Part of a small language model's weights.
Size: width 128, 4 heads of 32, MLP 512 GeGLU, vocabulary 8192.
Architecture: RMSNorm before and after each block, rotary positions, tied embeddings, capped logits.
Training: a variant of SOAP for these matrices, 450M tokens, 3431 steps.
Each number is 500 + 40 x the weight over its row's rms, rounded and kept within 0 to 999. Layers, rows and columns count from 0. Numbers have three digits each. The size before them is the row's rms in percent of the matrix's.

# layer 4 MLP up, 512x128, rms 0.26, rows 14-85, columns 0-63
102:509482496446492504441437502516560505532554505522601500528543562476509586507512513556556525450513549464486524558453468478522533496464570504457496485507491537498453501542445541551485562502498555
100:525536386572423573567488545498448541487459466481455502536430522498497508421526446541538525461451508455457489506458459504525482530553553525532529490478535467502540516487480466500515547460547505
108:409464512488526513464535503500499486502506545590469489445469527571427475424469472464426462537467481505483466523515494513504462513465475529560462573517504542473502507483444545495488541501513485
099:521531501526432483450461466481521454523503538509457583457510480431441509457493495546528492518525539483518522400612557445498545521484563471514537515479504523520444510508464481482407539499483444
105:478509486546526470436564544402525527514482436507487462455508522519537463424508573547495423498498528506499492492499512544484519468517505502552487587489440489530525433517485539390503496457511420
097:529498446482454514463391537505549477479446466493497449484518536525515519487501468423497443508461471520488466506504414539500455483388476544483492492545512461454430449528502541469490485443432483
100:429448475478494517496455479539509517540517552541493479457583571481523465466450436523501510435458545530507478470457492451551498456483541583519520502546465517448502501483494515486512533528530546
096:479459443473513468575527463444514595556558499517504501517568459469431504492500487528444480507469531475471478532491494435506504521588463528526492452539491539550505506539499462493566508457464511
094:453460491436506495500456428468486478497488567425521550558465455420492480507490516531479466437453490549478489451544496425469530569472455513497523510561479461501471446516578570476553541470507517
110:574488433524480545505503501510533399490528469490521472596472466523508461502463561532410514499549419458527520563511481433499542475476498461498528530534530474442484436490540511515513534443499490
112:529546555564445465486453506403490490531462530461477469474483513537481503539488485485525504549409545563569562481526425481546518541493525546520457505479479516515501483534539561501445523422438528
098:519567521504515521523530482504506489469459524564396448506548437367487491537524553520540472475508535542523479488551511462519502519475548480422537493496417514468524490410529505495518453614554496
093:539514483472479540495435519453465548530549454541462432557494489481491566519530568479480457500520515514469496549497513461532455553490543590462488513478518436524491452475505397557490503492567488
090:512485531487539491507462475573413570491488548505584513544474489481515456442465443526534489541482546488512476466434453427427473515532520482557505527454501545513566493481530464485505494528525458
094:497461510499465505569427475471450525478534547546506525555477529545540492509507532581493397526473572508450497513506524557593517496521492509547394482508462500446506468439457487452496475483473497
101:477488490453535471557458613491497384568473546530515537505500458606517558507489550461491519471477405552537561450485517502575407491461497530426490521479506439528496499530451553541508461484507548
116:510496533498431529472515534450522486489488533477500442463493564465520451452476495536496471480515495442500521478496440506560581505520546473492560448517498522562556513475526492480517491471460450
103:463532511485518480503440564493513468503541439540511469449566461469500554458493545469559511498466538469385564461440564566527465520467442516493471495487455451498538541452519517493448544444540517
106:543487462495462527511492476463523493456475471484410525564459532545435477491570571467530477456450450499436436489508492435545480533463539412471530474481464496479577495588504517438532513446527558
093:453558499541504473446494514472474482521403512503453542546482497481528451540499500504542510512561542501459498515477549426413525485484459470525437456432524530494487559420540538492530523519452507
105:482475507498558454540485504476486427442553460552558499424516535522555480537528509538495426570455498490438483469437511563577450499462511535537468506498467458432527560485537519517506438537512540
098:489495489485555487459519493543549426478582494536425544600495463559441452528438475482504520497513528495521555466495518511490546449533522506493512473460515537450570567537456396537520403493537535
090:508484495461498472441512476430471463435466522536528450456459475549532453494525500473419515482545512487514540546473451575507458537424540489449535532497520466537582480538495505500486487463451537
091:541457523457454518503515503568558438532537521580439484500471493494487517471437505453454507531504490476447468551498436544510500454518490479473489429588489517508496609544482574548485474538452479
089:481477494528441466516546445506513472475502489473471506483499565440468493524466401484503524556569472552527547589477498458528457504469464490477501456476526537472456466518486466479574446529493437
088:520541541545515496593498497496554520460528487521475513569475471546508438535510438485551516485479447478490505472505509479494495518524492498442435528447478528472513506467524556509555424535483530
091:516436491491467515477446469449491484564512559459550464526480447536458551542486446512556494531493519461505491520540440438522450541459510458404473531451536515488458464537524500540441465502508478
101:521475546526530456498492543443431496570444463454485569539516513440516570575515510437577508501468499486444503519551553534483528450485430423455439503458540536500512546547491440491513561528448494
106:483487468499502538508490541513425457505475457484547433506538447565472464503460422526559423533404562478504527464457518521520494483539413553461512560504474545500440532500543554507552485437496450
107:489518446466530454470537510519509562501498546499582446494561537473480536616428520530500526576567525523537441470509590541453505479507472511531516501483471512529566603498473483454450462520523453
093:491463538582468511454495550498471490486422564479492547492473428508511516500502407538477516498476489505519490443506474423479533510510465517522433512417502440490598479500430523459504529513467458
097:495520446519388471483544508531555519519473475486452439442508543467476454466467510534540495509545478508514433463531488508487471506558501453524429444449553447516429555553474493480509511476447448
094:507440471525561514467486488487493578480542539497510486449506514504473458537484436561571558418513501481529499542515466501554546544541451418448464456504435527491468545499483538501513493509364496
096:524444527508474528501482624455505496460503495604464510496539483518448517514513515489497479479597524602443459510465486500535494468455517560468512474544475474518503541535465464434494485475556468
097:542506439430531556455518433490483550494462474508441468530543535461493485432515466609458517460551518478523493478484451581496560466507490498470475501564510535476400495504470547458555479479488509
104:480514486363445547455479465524543520583441466524531484466435570477508472462491529512530483525490536457433454508521520489504460493499440565549473472477463529466512509530520487517500414425505490
093:536438493498473479504498542494535508531509473496492452504562431496491510490543539520494462542411564486483524523519457559490582463473510522481480479482512470506498543517503495454490481524522428
108:513533526517446536492529474499554520429520510495533531524558566497562445526498532534499492465479475524543520490479500489536481500489447512443535498481505446594475534526433550504420532498532427
103:568489512480543510547541589454537563493505613478443502434501508460572465542515497469437568479522556528571447447513587402492539507543511480451429522459495514535511504490520453494524450514483495
091:572547429446505444524482466473465526527477487476436474458491564477501459468467565541418448448475529435511471530559522456496454547480429504504547511558508499508486495474480462479568535535492465
105:563466514510484471515563436544437497546524499500478478477522424449468499458483492479525528424448381482507520541552482520434450563531531486486524458385511463488522500458501503501494494511459514
097:524523559477498486536442523534486496454483517596463413486499512517545482545456451542504510513490570519439472509408511554531479516444408511518450465559478474491465454473515507568456548485463525
093:466477478481484545498457548478542451598541492513503531434510505500522509481518476506526480439536538518508518443469536506461482476507524463489446515513566493570500594447454413503532485501496530
099:503546531549518509509530482552457497484430522536539413443487480467510516503581479496480457514448542492512501521516544583440520547479542584467471509521480495522465516533549550509482478542508461
097:472511512545502436494494428425437454544445401490529487502488491569493592511538451487527519487459531451496492455552469444489516518523428548564474565484553453481527491545533508470451539489505477
098:410523466480541506476521433511499511501503500488529479455581475456499531440470478497465524458505478451544462554446508526437525567525482507430514519542467528495519526492533523479482480531444518
110:490479553493554461515470560570542482563494529529499504487445519527610487496516392453496481467533492474537455503554506465498536461453528474570448543449478519506484544518467487587499485569479514
096:502490491537493476527409509519545460464494511444528480491567484497551534501574516509468491552492504526492462431553589480618529491463445496520511650467467482511531498528483475498469463549492478
098:478488545534490508538528510501575492488545553477547496543499481497508528475516508548478557509602463467452481424500539503549465488519473517569453484490564479480496459535470530558472484546497451
101:515460473506549483466467541499502574531515494486459484534482460531451613531433527517424592515502509465448452481517588491491510466462474562501532478497474536508512588424491469542494488459543501
101:445475471494532540499480565557550511457492552511534494457498517580447441494493515528493463433512494510588514516466496498479420490558630517455510515515414448450504579499490481450489520493504508
105:584505566481500507523428475514506514518487551562511476477518585478555516523488534548510465460444508528461537500459523502516386571487480469531468541490535505498489452539590448576502534481587531
088:488459497503507521541518543455480508555600572434491584516507501460471511408491506523516503546504472473519575536514544454514515456538495612531505510431509502566496491491522594480537499514493475
097:538537480567459504536513426435512479514584521512497473532459545455447476500532474587503532557544449525454530416482541535483495468571503471514477532539578575449533501517362503546465420430498515
097:506519531440554476475542520542445474494479490539550430546452473444488480569454488548468517470498566454498535402445551472546456520477498488527437488447528482490504520511498509490552552520562521
093:454539448509416501447499451467485427520468438533486495493499504517514477530546461551506467507507453472470454440466490458464488509570479489554487493542494458498495515416589574510527529522482546
105:504520514511564416499542500529499474462464522542507529489501473481497488464486476534515539442446464609418492464481451485566473498475515498510459469500565515516549502568514494523453524543487550
103:497514516429510483542471376471507507515528500533547510519478520530622402551521531510490499400496496531507545460551545441489504490507474583540457518456577517451488472440488469492523501488493502
113:534577538494502465447527518494499471467451491540588395519475477501482546537497483540422446502518540539477491539454542515484440519471467561511455488473446490417495526518517475495491596511556470
107:506542499490495479535465610461516490535562470411478541497452454527494550555513594448465428472459560453490519506524497524502535444520426504473545498548461485470517531485532528489503453497457471
105:533508515537587536508538412515433470462570474471464564347481503459523472533522487531449510506482457529465507577443451467540544514514494594548502440500514514503525466490513492515504468489538584
083:525509456534498507442505520484532467515604610467518521529528459457490516514572528479428461536536513488434481533460540521489521495511480462488569492519486497440514513500456556492520507492487436
088:473488480552430523534494460479469501491500540509438563592506522497490520501451530496388551432468542551459459491525529510453488556517515586480462495498452508540593497466511512555482489523505513
103:507464514555516470533492568503547541506487544424478471537497522497570481457555437513450562515580516503491519566508507478532566471539468481457511483504404472439529521456467495433527523483466468
113:496496443510484563602527476460482542582547477447472499486478538485500446474569536575535565494536442483560547474552556441453507550529480466522504504447570526531540492524554515483522464502555527
110:474515565527551474526504466529446549416531509543508464499467482562499476451525542513517558494531518558497515464501458522444489512476444494491471450522578533530519553421489547465571495517500516
084:536552446537479473491547511521601477527484530470515517509503477507490571547528526483502512481579474466489540521495527484514441495564524601441539455546509478521472516549483540467591463428486501
094:488531475493559547500496506517509445430537428493451489487407504481502485568487513541533533493515530516481430519575453463547499540531494518505519531497509466526520467365484456548470499543518446
098:507539532526513515462445490524517505539470502425504434511517535555440530515431514458478405559490511500486466527458441480469580500498543522445504492508457466534478408483506526442421511465509393
093:457480553517453523421444547524498504509512486533498508469482529504427485468540548486507443447569411465510495513496475472458507502484516488560460489512486483441548445512502537512519534513471469
087:475471459509531460533471529567497509470489491439447432499491484498535584512462495443547536514543522505615449538486512441583493466522488464590482489515481554465441533535441443438484509515472511
112:474383555544472496512571486501456516489540550545523523453505398473492547416498523451546454522513502513553470544504500476513487438548363506489498494488535457475544477482472506550440489506401477
# layer 4 MLP down (transposed), 512x128, rms 0.204, rows 14-84, columns 0-63
114:492504475467426496562527513530515529465495505453533492522437582459467507524486541525532480513503457533469515468548552494511546476504427521539503530448497583505458498486542498462419463491487486
112:439545535488490500494532556484536493523553511495542514530519454507405512553492603431494445504478489582552510467504525405535559606485413526484469473469478506500464457547506474475431471466501502
113:515555458504511490444494470525519504526486550528463526519470507420525528550543408526504507482481539502492415521445568482491514568474600535513506504510436526524471517508507497463569427536556539
099:473446481483471516589529502537565528555512423492546468519423502501489508577515555570523482522444478566487511548481456564491480498459502564501472478552515511508482491466501583561487445454496547
115:548529530504456495581514494448450478496539530485566574503520507528468501499456432457476478509498451434493410502553551434534541643510517549473491476506518510465493471481521489556429498491476515
080:502531528526504525559579508560514455514545476496535490480424407481456506526534518538486534511512524503551455499493537488505589544534518450465481474433510525504552508491482460579482488564572521
110:571571485569445481473513497463419474506486461478566520504508497470460572527523535398496500565524471454529519456551504465482482596521391482528446482490519489515500482494562542543474483541470438
109:537498555544460579465491492484445446479501484458518538427461517526511502513567490463504474531557480494536497426483516584454431471486535444495534584498531494427504520479513520470409582524537469
102:506535522566456498499519580548556526509516442568479468456536497552509507520505462476538549555527511492523520535497512598547470439490493491496476503447553553496482516502444463554433453554498508
092:467495487508507501494530536444478575540469483518417534486497494511453542470553456470559537472451548495529520432472519559490502498532485504538486511456476491511556554550416481400512502598529497
115:471444471519511542527475453568470457476506456530484527550443537480523542507468490492490523496572499486444473506526569506473506502469489519490473499490511505485478527464458444544522463547476458
089:552484514494477512475484531515427514532522531432562481510528566560504489500426416512457552486475405449479556523466506535499483509505508478538414497499559453511492517584463448475501513431468513
088:490483588542549493495578534481516430510454521475535513454493483543466482427518434495503494519436487535558520454466464521496534425510483453519513446532417591453471561499509545465547542531487565
096:460433511487498562474541522451515453523593501476393481477527444542467515476501570505458448482468554511587512538480544496554502536454501461536496502555538511466544545525524477471399503435513546
096:544540489553563561447538481523472518512492532489521446442487471478418490516489450481493529519462468490568516463534520399414501545512573450500523497534557508536470538522601543570483474513543436
108:524471500526488544430531437474503586459506447506490438525479514402445447492514471501513498499513580419455435525507446537446569524566471490567528509503474584433503548461506423501475532518529493
115:564452491457478498526504420445446480455436490492441479472498475499539603573520498536456546521536476485528446573441514512438497498442470512553479559479496494455477499505501516507456505468495610
099:487495510537493529549478549492537594465488468495461543520483528556495401504489493483444489485563496517555434510571448416478470500529518531468534508504566523527577498537438555487465454507473456
103:420525520542503470485476530497523477466480526428534505475561492464494505487428474534435553509582558493562558479479519570435497486549482577487517582545533520576436495443507479542465433542460417
096:560476472440480485542506508497506520440584531565525475445540525537484538483539468495483502487432471512516551497474476513543465511486531546464510493560492460483498434553500444494456465481531492
092:526594417493483542439509453449501525566524535505428549550494519485491482463496543487515537487577512476559569550463515474464526528516506463457530441450468498552494540493462504536525476450511583
088:503554481541506505519443497446403565548394490495489474431557494428579550467522505513488537495453465483467443479505493471508427507469515457496486555535480436559449465462515617445532564504487420
098:488519471516542568563462472552502517555553535475459564499566555420480540501472510553565504533425463505505429451502574418499513497561489569577531513509499509490428486491520531469524526556536474
101:539513500545553461492489521486557558506493467489554503554465536477567483539566467528565464438481488560512596489508586495486549512472510564520470551469495553442503390515522406514517493490524540
094:517492511530572523509447566482474493487483536556537483492444410556479469477566580516489491412425529487470510456485500507448517506536567504535481525499441470515538551459539520537410529474489590
095:543475499477503539466478491528471474477505547467522483445525565483463540470472539513461470516501590531526517518477441502487504477425531524535539438556527468502440517514506435501472544465500454
103:511511565500542497543515586571485493484505441516468513492507564455566481499468513569412509455466500536449500504467512578501522461489481503630482476553487508534540523469480480483575519544476481
118:529552476539461546449517438504504548492546523514497367460517461568482485430454495482483452499524470493591461482468501488568464503490541505523506494522424476470504458505527557546454458459509528
117:540534512508446479484478416510555515520480505499482496502584476458480507522482477494517629452517459490427547540478500555536533432524543476482491460517466562531489547517448502522563563548435502
087:515479549493545507491500456496499507505503450569429542502462420496512455395582442509499451451470516438471553540455455463500475501504556477480500522531501449478432459484518483531519577477499568
084:499517483407485497515474454501498524479533426535552450467526557497484501460471584496468515474583488518489472492501510563595471453528509483512548591575515518517467480540542501455518515519506556
107:518518530522572547517444553493470495477527471490578543546477469508528535504468536473496479463481528495514530435560496450558532487532517495419576546566432429541594455501525516511469498510534553
098:481440484453514506530503521503492471512483537509454537573563521470498508481453546515521525516494528430503508525450550491444521524499494528561431488467582557533548465459503463547492417563565519
106:515512487485537481515517469571503423516503468469535480484497486549546481475494513504509471515455483461550466465611491425499464559519473487500559454472440526549491493438507480561479536492503502
100:447539546518493423506426567505527502544466548497537541453530427537483520535463586453526448486516489572485485524515534472488420560506532524523522479494551434546551490448562467479511527501514471
108:542461526573560453481485529501437458427515489488471490485471502506420478592541471512510509508466462558495557520502485470467538480465548338421514516510509446477454489502579500469453499536476494
110:412518544588506433510488534486506471494507463517505535490464566529541496488533516466519539487524479543504499500550516455515479581522443519536481533516516552532567476473485501510413497475506556
111:526488509525466485484456612515498526549507499483467490486495546500432529585522440505541496463532476479561535528538468448499528524516571562456457511459572536542495463534497469523509425451538443
106:413491440492485501493456419578523459493493452555505517610490473481452573480489498577485492495479515436443516578471434556544460512495541466528509447503470428462476520508436550523534440518489525
109:506494559540497501425467486508535461493516466520532516544465393476445564483550452527488545516513454566477540484417450486523521538539550509506472488458443522485457504567472500571429477460492490
099:491488523444463475480526523526539523481543488528468552535455584509533522528551508486517446513594567577566561563496456513492507425459472534527505510506521554535472546511603564512464509475500462
113:484539485541524539439524492500544490536506458489514587468502445502473545516538566454489507506530429527520546532590504461484574508550560485484486498449520501466578529462500482482469491552544440
104:541492526508550436504562474492464572467451513493453492583480523461508526488479519514490530554466423437482478554550462498516472532514509533466502499479425477456475401536543596453434508516494416
103:509489497453474482491445559490516503536525462497452542561478485515464425495411507515540512454570475481519468480503482434551471490543455454566562467500483517502532481490463451467497508460475569
087:516487461446474589512474553515531512475515529504537455543512479469510441495478595483579477477519479577458530470505537515496529509424575509452517475528485496541497553523543538499502541486493548
100:512455502514479497519457587506495554466471493513468500536424538512502509539527550480570490509472494603424553479472459484543436447470521499575480494456541465494457457501458489472533524517562452
125:452438532464500575535531485496538538497478556565481499521569494477495554473518467387476568601489482586536508528491519428465506525475531509552499496433530555472460486496515505476490529489482493
098:534606564479570509499525472412418451533525550456438519486514559450524492480453396448485506515572494467506496533466489458462586482570522495469496444560499531525489465464485529532484497433494507
102:494509477510501461437437486500424514457432449548475510466556495519495508519567517465446520473476490501521475554506478500502501489482468533470502560471393505539512535497493528512523546556524559
100:484581544501459452498562451556494444435517487511555513479487590512541415480547494475562402459517506546562543496533422499489514548516491441450536490505531445487473378560529540490516509574487506
103:581549558528460480504549529452503445447495482520494512515433510458567504475453527504521525554508491509454498495517496477507596576478389470505492515526483529516477408502472413538397463544535490
108:426485456448547484465545492479550465491519411445532507526455387543496518486493462491550572540501480479481428459496508481486547454480447499469481502500503497465534483473474612463516448577382449
101:511538550535470477475501506529518491492417429538467399466531567557477481536529506478444486437492513565508450478500450538506497540513497403496450519538553541430453533519520399558436509498512551
090:408496424455494517519520531498393513502472484477471525472535472483555492522489497454462469500506538449545447486458520482492443519482506525520498528471506447513474504447588523414521580541553496
095:534477469584496513483455478460508540479501498470455523470572517508523508431506472456542503521475442504501484553523465502452474499530513503498518494542433489549504496455502498495517459505448423
091:533425525492518542523521559562545547459514535510514448531463534518526575502458561497508469454533564547561558543498520561516539505403518505501554504457496555513496482564457443519444511507496492
118:456494506484463445483471484584494522516520495473494463506610479488548547493598478537476523430570452440521563499479563451452465438434498475514488576514507567526484563496457525503467517492523472
106:511521472474499517552516507552482514502455450446429569468423506489429515528502488403552454555549477500478488575538490541473516476488445506472499476479537544522542495547572529558388484536555447
107:445426489517533539505448479513480541538523536487426613445555501492514445464539517424603595514498474477546527456527480474499560478509535459498520505515536517576487481457469530535485431519459564
083:493451486488503498485496458495503515477453568542480501566493543502517528459470488547518609526500531478485472528527519487532483534512571483519496554443454535485487518498461511414445533529477515
099:435489538442501410502508529505503500466497546485490466583630547501531517447457506455533515506558584514521461533532542548461506535481520394432534531499476487497472445503505441523528532515476467
091:481507538500522526510487467548439500439448425556458509502492510548466550495466520481585557433496511527558534466524472488489477507555557512510461479517469531493467482466513431466469505494526578
081:501540449461546544479506549542542483519463444543475471423493521448405481505479481507554482520498518452473491470504498457609476497549489427519486499485485474511452493512518516483538564466464507
111:458571489567502447475492459513513477489506516516503522478471474478504520567533520464519512514438514491499431513516484521481526581449491545518475488466504499530479513643534465492564480446464501
097:548522566510538435468532500507509494429445533519504501488527498496521527521465555445449458470514517495481450514486443528479561400503559574464486478476474409502492504474429514555528558523567452
116:481528482593487484538535473425484501446501476485490454491506562589489479528520465501557461574517490442511523529566601499506569500512501531490529512468481554454531486507510466498449523479510561
102:485451539492559536508464455442444530454523507521484429460493521498478453437461464528500483507413506531536465517555495465528522510442497438550468524445501484455527522451477482524424516550525495
107:535546492496426508499494540479508565539454535464516544451564497513484500463514473524453509521477422500539557439421506542478562484436558473538503428474464552513477498564484533540469543477495554
102:520481462449478530543545510525511484453488476542501609517467482522506501474580515575546578467503489494505499466527586526538437504501422450508516492507510569457490557539495465541514437526506568
097:562553446485547455609510505507519498521476519436530504505497472551577511557523438451496506559469566533530504514521506535532491458524507509448516537486510550520413582477539439503442473482520540
085:439524505503507522470578470494518521502532563551516460493577526527566509439468517511469519481432523501447536506530508472462503436491509493493443509549498450609540532492536488455551496543505511
# layer 4 MLP gate, 512x128, rms 0.253, rows 15-85, columns 0-63
102:538597524430539483484436473441519446470508497492462499490473485470466521498523453522483521460475479467490526525503493534506497476520493500541529518538568475408466546463498501526477483458479522
101:531513432488493527514472486476484506513482518477478533451453476403543503571489424479509503526526554502478473499484508573538474560459584475466536416517517527479507564471498412520500454526511478
094:545517539547456481418483490470473498545509510482454544519539495502474513425507451479525483501531572475488506451578564436489533496513546413502546538467475469515469506554480457459404560514489453
108:609579520493545439547582463435499472480438511491520528468490582548581495525563514489413507478496494539471528447497511458505486504459476544485547496523491496509518455526497480458522502524539434
104:530574501511544468545566494547445491485530527525551434460439448451448469536504523529438546530518519439524448509481548510545569535550545452472489494436464530512531539463464480520547549524531505
111:483480441432539449517507501462555536474447533506435473456489513553476471538473465527499422457515459541502471582453496517472538432559541420517557558450470448529469510521480455388443505442471452
102:478497477589486506521485495503491463475528577457508482495559481468462496505549550496538480456458551562433481446498485495422494549563532532487512477503522510446513572424502494435494488505536500
093:426444457531457449539502551466502530550487474484440620523462507456527496544502536527509581453484507494526539465518558447498493486581526486505555554498531475466573476526519495470503583470507494
114:539514500443505509488500485531595434484499500562544480523485491492531490492478513524481460551557485518462448582522481462494532489479554508506492460515544532462463442495573549563489483401465466
120:438504453493480471481516542518472507414452458489480493441480498449521559521478483455482517500539518474475450456541508556420538506453495491459513496460460460474522508492462511497519471505450424
101:511459482480457498461486499503425490553540488416566514504517560565468479491476415507482560525496412475465559530456506487479489471512476456566450511472631485554483515594470496492444513408491499
099:542515461462490560535531453566552523470552530501495519524519505518523461509468573519434502499484483504481484539513508507510433626586556495486462511459563501564479487517480529512517492417490445
093:488477499528493522482524520510480465488535470427384480480531469491512555512504544524464504506470534453577491540508518533503540585494429517518502481607530535460472536523532490473466521473518484
095:540465548471481503503501504506549459542486521508518579523519579466589561501472583419458511530548475426482419445540508595505470441507502554506554476527460497500513422491509484536482543507469496
103:503499530532584542498504428493483428487494565499564476515457535512511438568499503550517451498490500560471493495474501510568513605533452522449474532499569520517492545599525511480528540503546526
109:520491566476548483560460439493468504497487505493537492522393518504491553520536529537485577510510500436543516482544475451519423506459439492531519570498537490498486511518518530514496510496522495
103:489558531507523481465432516520456446506487478519509474533556468470544599483516524500536491476411560493387585466445554523526525494489472504525459442487402492511466498416566503554504577488502549
105:551479508488488473518514446472530526554532497511480446513438486523582520533527615443488480446467465498477486531528535419516507461473504454508514437423502502439519469521494458509540545471522552
098:440443560580523473513559515516508468576455466476527477576480477473473490552502491470559524581488483476545500529535464578487522516460484531488487465487472519473489505515478530537474531501543551
112:544551463490491565483490451476505587636495537485475555555416436449472443460440522459485505516553502487537529507540560437470516524505490474485463493463476538509477476473479423490446485489491497
080:506521506410512492479547512536548523475567585470514474467474458486454451544558456522506524516602523487460511511472471535441516525495468526537567512547487469549491474545479525483532547545513515
093:450529503500446520437530559475389481438494458513470518535444504508472534485487472435515503471468495450524524552549414567502534496415473491483493550462528541486454546603493479563498519509416539
101:551442437530419529525517538494462538553493441512480461515439492475510517509495540460558536518466516418486502472487504464472465507524457482509571528540500523423536621478517533513518519453533503
093:566485443520480573513526483586554528593522519456448532512439578531494558550498481414502554481588495511500597478483527487539531489502504480437528472495513517499445522506516532468597524423493496
087:526493529512485560503527482516507408475494548523473436463458574495491468518469553537438477540524418565425490518488479511457458527528485525471492499471531533440434478480544458501449426553491445
097:579503466494504444445528435509474446491534501488464573527492453557434448483541458530579504526497513576483544480506486532533462550530457465495500466467553518435498496445500482513474495499473482
111:513504513428641533536402493536505495493535471472511476534503490426569485500477475511430498445483512571505473519522529492475531481467458464517403495441482468542481505521501495486450559487477500
104:499554485453500543540545524552468455525491546569494506551468548406512563532483480482518436551502576517469458521456434411476520531499499510487394525483449528477589459468513516496542446475522402
099:551492499495509507487475472515510459563532476527452521554454454472465507484507459488526518477542482412455569500475472473450506528581507521530497491592556497494479442485520486553535524537542545
103:498495489614510488504500538462397482499445571467416562507434441524501478546541429502505558551412511483463542497536490457457517552481523526513466441456495475465522507449464472503490491491503428
106:521518535501432426506586443480482449588495506529463417480504546504485507464515491544500447497487453497506514538492479474444509450432485487570450443484557528517471513566501499510483457475454498
095:506514510474461485522587547481525438525468533562498509544533512474489506466492566449454522557493520444470517491493556512478467506530496589487522502490513497522563476429486464545426452579586544
102:505492474515491520441486507465458592526434525515475446538525518502526493517529434455506491546502570400499534537412545614491563505520495469519549557468508481454506498480472460436509526503467482
099:479488512581473536524489530561501454563396568510516534489549488505491549543498511448520490504563496557451465572478483475510467605479537584464513496524454489457532516499523466522505488444525525
109:438463457453430445509508487545616512503517546526491519509556504535578555414454544412471544543541484466511465430548520477539466435542531546529526506470514502555500504504403506531505507484535448
104:526505472483474514512557533480523532488502553587527496452519549474414480499475530521496575500532583510511516465539484398510397516533577497578526539477413568505474554524481547447437479523551472
097:433522438504504477462544472429498534422486461476567510491527552465595521459490585575471506519536498478551454488498540495502507463506452475506545498561443519524482542528424546447537622518491485
110:524529455493490510530571462491540541443534456568512511558478517503519584523551534526449473403481488447594537492561450430542523460479429494502569487522519433466553491511459559515484476496478483
105:536502468520473430446562431458545495424493470504537501414469485528540464560476536517559433553480544514411502493485479553462487542478488521481555473473480491514422488484482476490518387412477450
102:461532536549478480421501469550510492515522570503534502488538491395490524422462493496503533506419436556442541416447486547433420552495535531445509460486492477469535569493480456485502476535495497
107:460545487473462557497513471467538533505524485485453566479549486578524516471508539496459573523552430583517508499505519447494586512492463532547524548490578475492542487438485521568491532504495489
106:496486495516507539506461544556583471443489543554526400510482497523479475493524509500462502550528500582497506480476449497504428482479468513508485558488466501498497481498525476502436501567494482
091:480501516521524508489526526440503541527490565490527511574460407517535496557465543454512524466443482497493522469462620498538511522536481486442526488496392483527462462506557533495452475452455486
106:460450519582455466466536381527458429580503397486458515474467515530487547507526428494447484522460532480496519485521431426517484528536466457563444526493526513488475450540470512532468511519541435
092:492521528509554468521435537424470534468565457488500475430509505507507523532481526519521527436386495527440522493376448509475523427514541541494551486504557555498499514523459511490547527559528484
103:474460463483485559505542534462484545502475530475494582435484556493515508504523557429466439546576467504503474474472464478542443457495516497528490518514503576455460467504511539510462532460516447
093:512549542439500526465544485468494464593510511506435523501449572463466490485451414497519533497552540493487553584485460437447520458570547477451458358518515531503446480450521513523541509411504496
103:486499512480506480609557513473570497495574585469546476548460483511461470459463466531613475564507479497474483448487485461524500490549532504579522472520572519502487472465523484486475472458490413
085:496485474485479484431522465498449502525551462463498477486454479533536530492524550520518612469527481461468522545519451490508548475492511525467509494499627516496526489555507484577496543451503487
112:490517504501574482482470521499415520558523462547532438397536483497540530510542449516542494470466527475543525504497512537454540448482433513476522559483459453528491549555509531481445525551458503
105:391514492473611491492513432451502483508481489480520523514399435537517542520539514490484513481524510490504504476460570543491461517507461462497502488443526451436588496513449492467505468547418448
095:564591486493516533490514433549546538505480534515510520525487515519568588453453483445445472484509431477435550458459571515480543508525514519488458467486506410491529520514493426507432540500501542
101:564505519534448458427491529507555519445501505536559487466495458550449503493524503474542452521443501521440515490513450484572514480487452517486512478471427492493514486527450460523472443479463484
077:571493563536533466483529451480495462508512578520448476437449417482445483542514460487520480509512460533501559469519527502509508460637500615481548529480578519488542519517528500514552524520588473
091:492509464492549483457527518592578441468469519515415488472460535551585497509437458481446449452480460461545504500509571482444454583495511520501520480519481558491489490524505526464456551455448538
098:542507576478441459482486452584487456539526448496534489489560437479508503472542464558474552517554533513481557528557481488487536426437519522489457487540472469510468501461506558555532409518534481
093:501488531489500466513487458461479493507547482520581521494467485528592494522530539533429535445486519535532559453483514364502481472479478516534467506473567517453520478430457438479604500504517505
084:422536538519504483481475435505574548498426447519453443583388481519462546514531559595471542511539502408500533519500522495481510508500531477556530520461523481515501557526479518496512572518493464
106:552533557515493414545388610501470446492520477484525481466523515570526576525510514461463468476478538502504506467502448535473568498501481514534441459577503574474556533490462485524548478526521462
099:437513524455453455511515558487572481541488517499515418584570528527526490429506532461579508537547545495504496463480566568499498496506543341410523514505472485510489525516454475518479501496444461
094:463493518524465489527504581464537514486464495526496464477488529503596632493462446560457503538487522453442509537496496515540637447460529550438530493525501464530442524544478551467476449468470457
094:478444543545506468516486473525467497459512520452507529551509439557589501463521549466431468460430470518565509512504499536443509486490486534503504486512516499522541460530503522533471458588475508
108:456568497497496470522460534416504470499468510486539468453467513463557522467450540511439469477465478461500436449481527401499500468487517476505456556481412548495567418503556478523554457447393435
105:459496455528482573563465505484451530505543461460473497524501492524451470450538503573558583551491479521523527460483510503514412600536474458546539514491584563501526480477555527460493474478473591
106:471478455463476544457521488535506506478478532492476513497434477478467513490510502371488478435493519499507501439507475560473455414507514464430419547526490470429459502475539541529515483471458473
091:535516445547508570508546513486536512526531475503453550444543524421476467496485543492470521542526521491502487500518504584500569422498557496540440470431519507448564465432551510506431515531516520
101:488441495541458398505596447446496489500490390414466548496506505451454535519484481459520564574509531455460450582491582492471518423526490481506494559542521432459436438487493528511498558510444476
084:539464479469517435555403501557449505515469514436490469460552493544450517522521488479447564470454476514495488499477481531462531501501493489497563513490465516512496502545498494545506533526516433
095:505540511534448612430430525547531475478551465523512500507485519460394497525571512480490470543443439499436487442473460528463509485535431521506484552529469436484459474486532497461463426472491449
099:507512523569502509472603464510488443463520536576545505493520549516520473490519518503403478471418508489403551467525474523503511530526499522468471506550515443541555451481574519561511492532529486
113:458518473521515469436558521449434493475476493529517509508583436486552475490497517549514463511391507580471541545498432462528548506500424488489496523511562485485523463446545555484475501471443580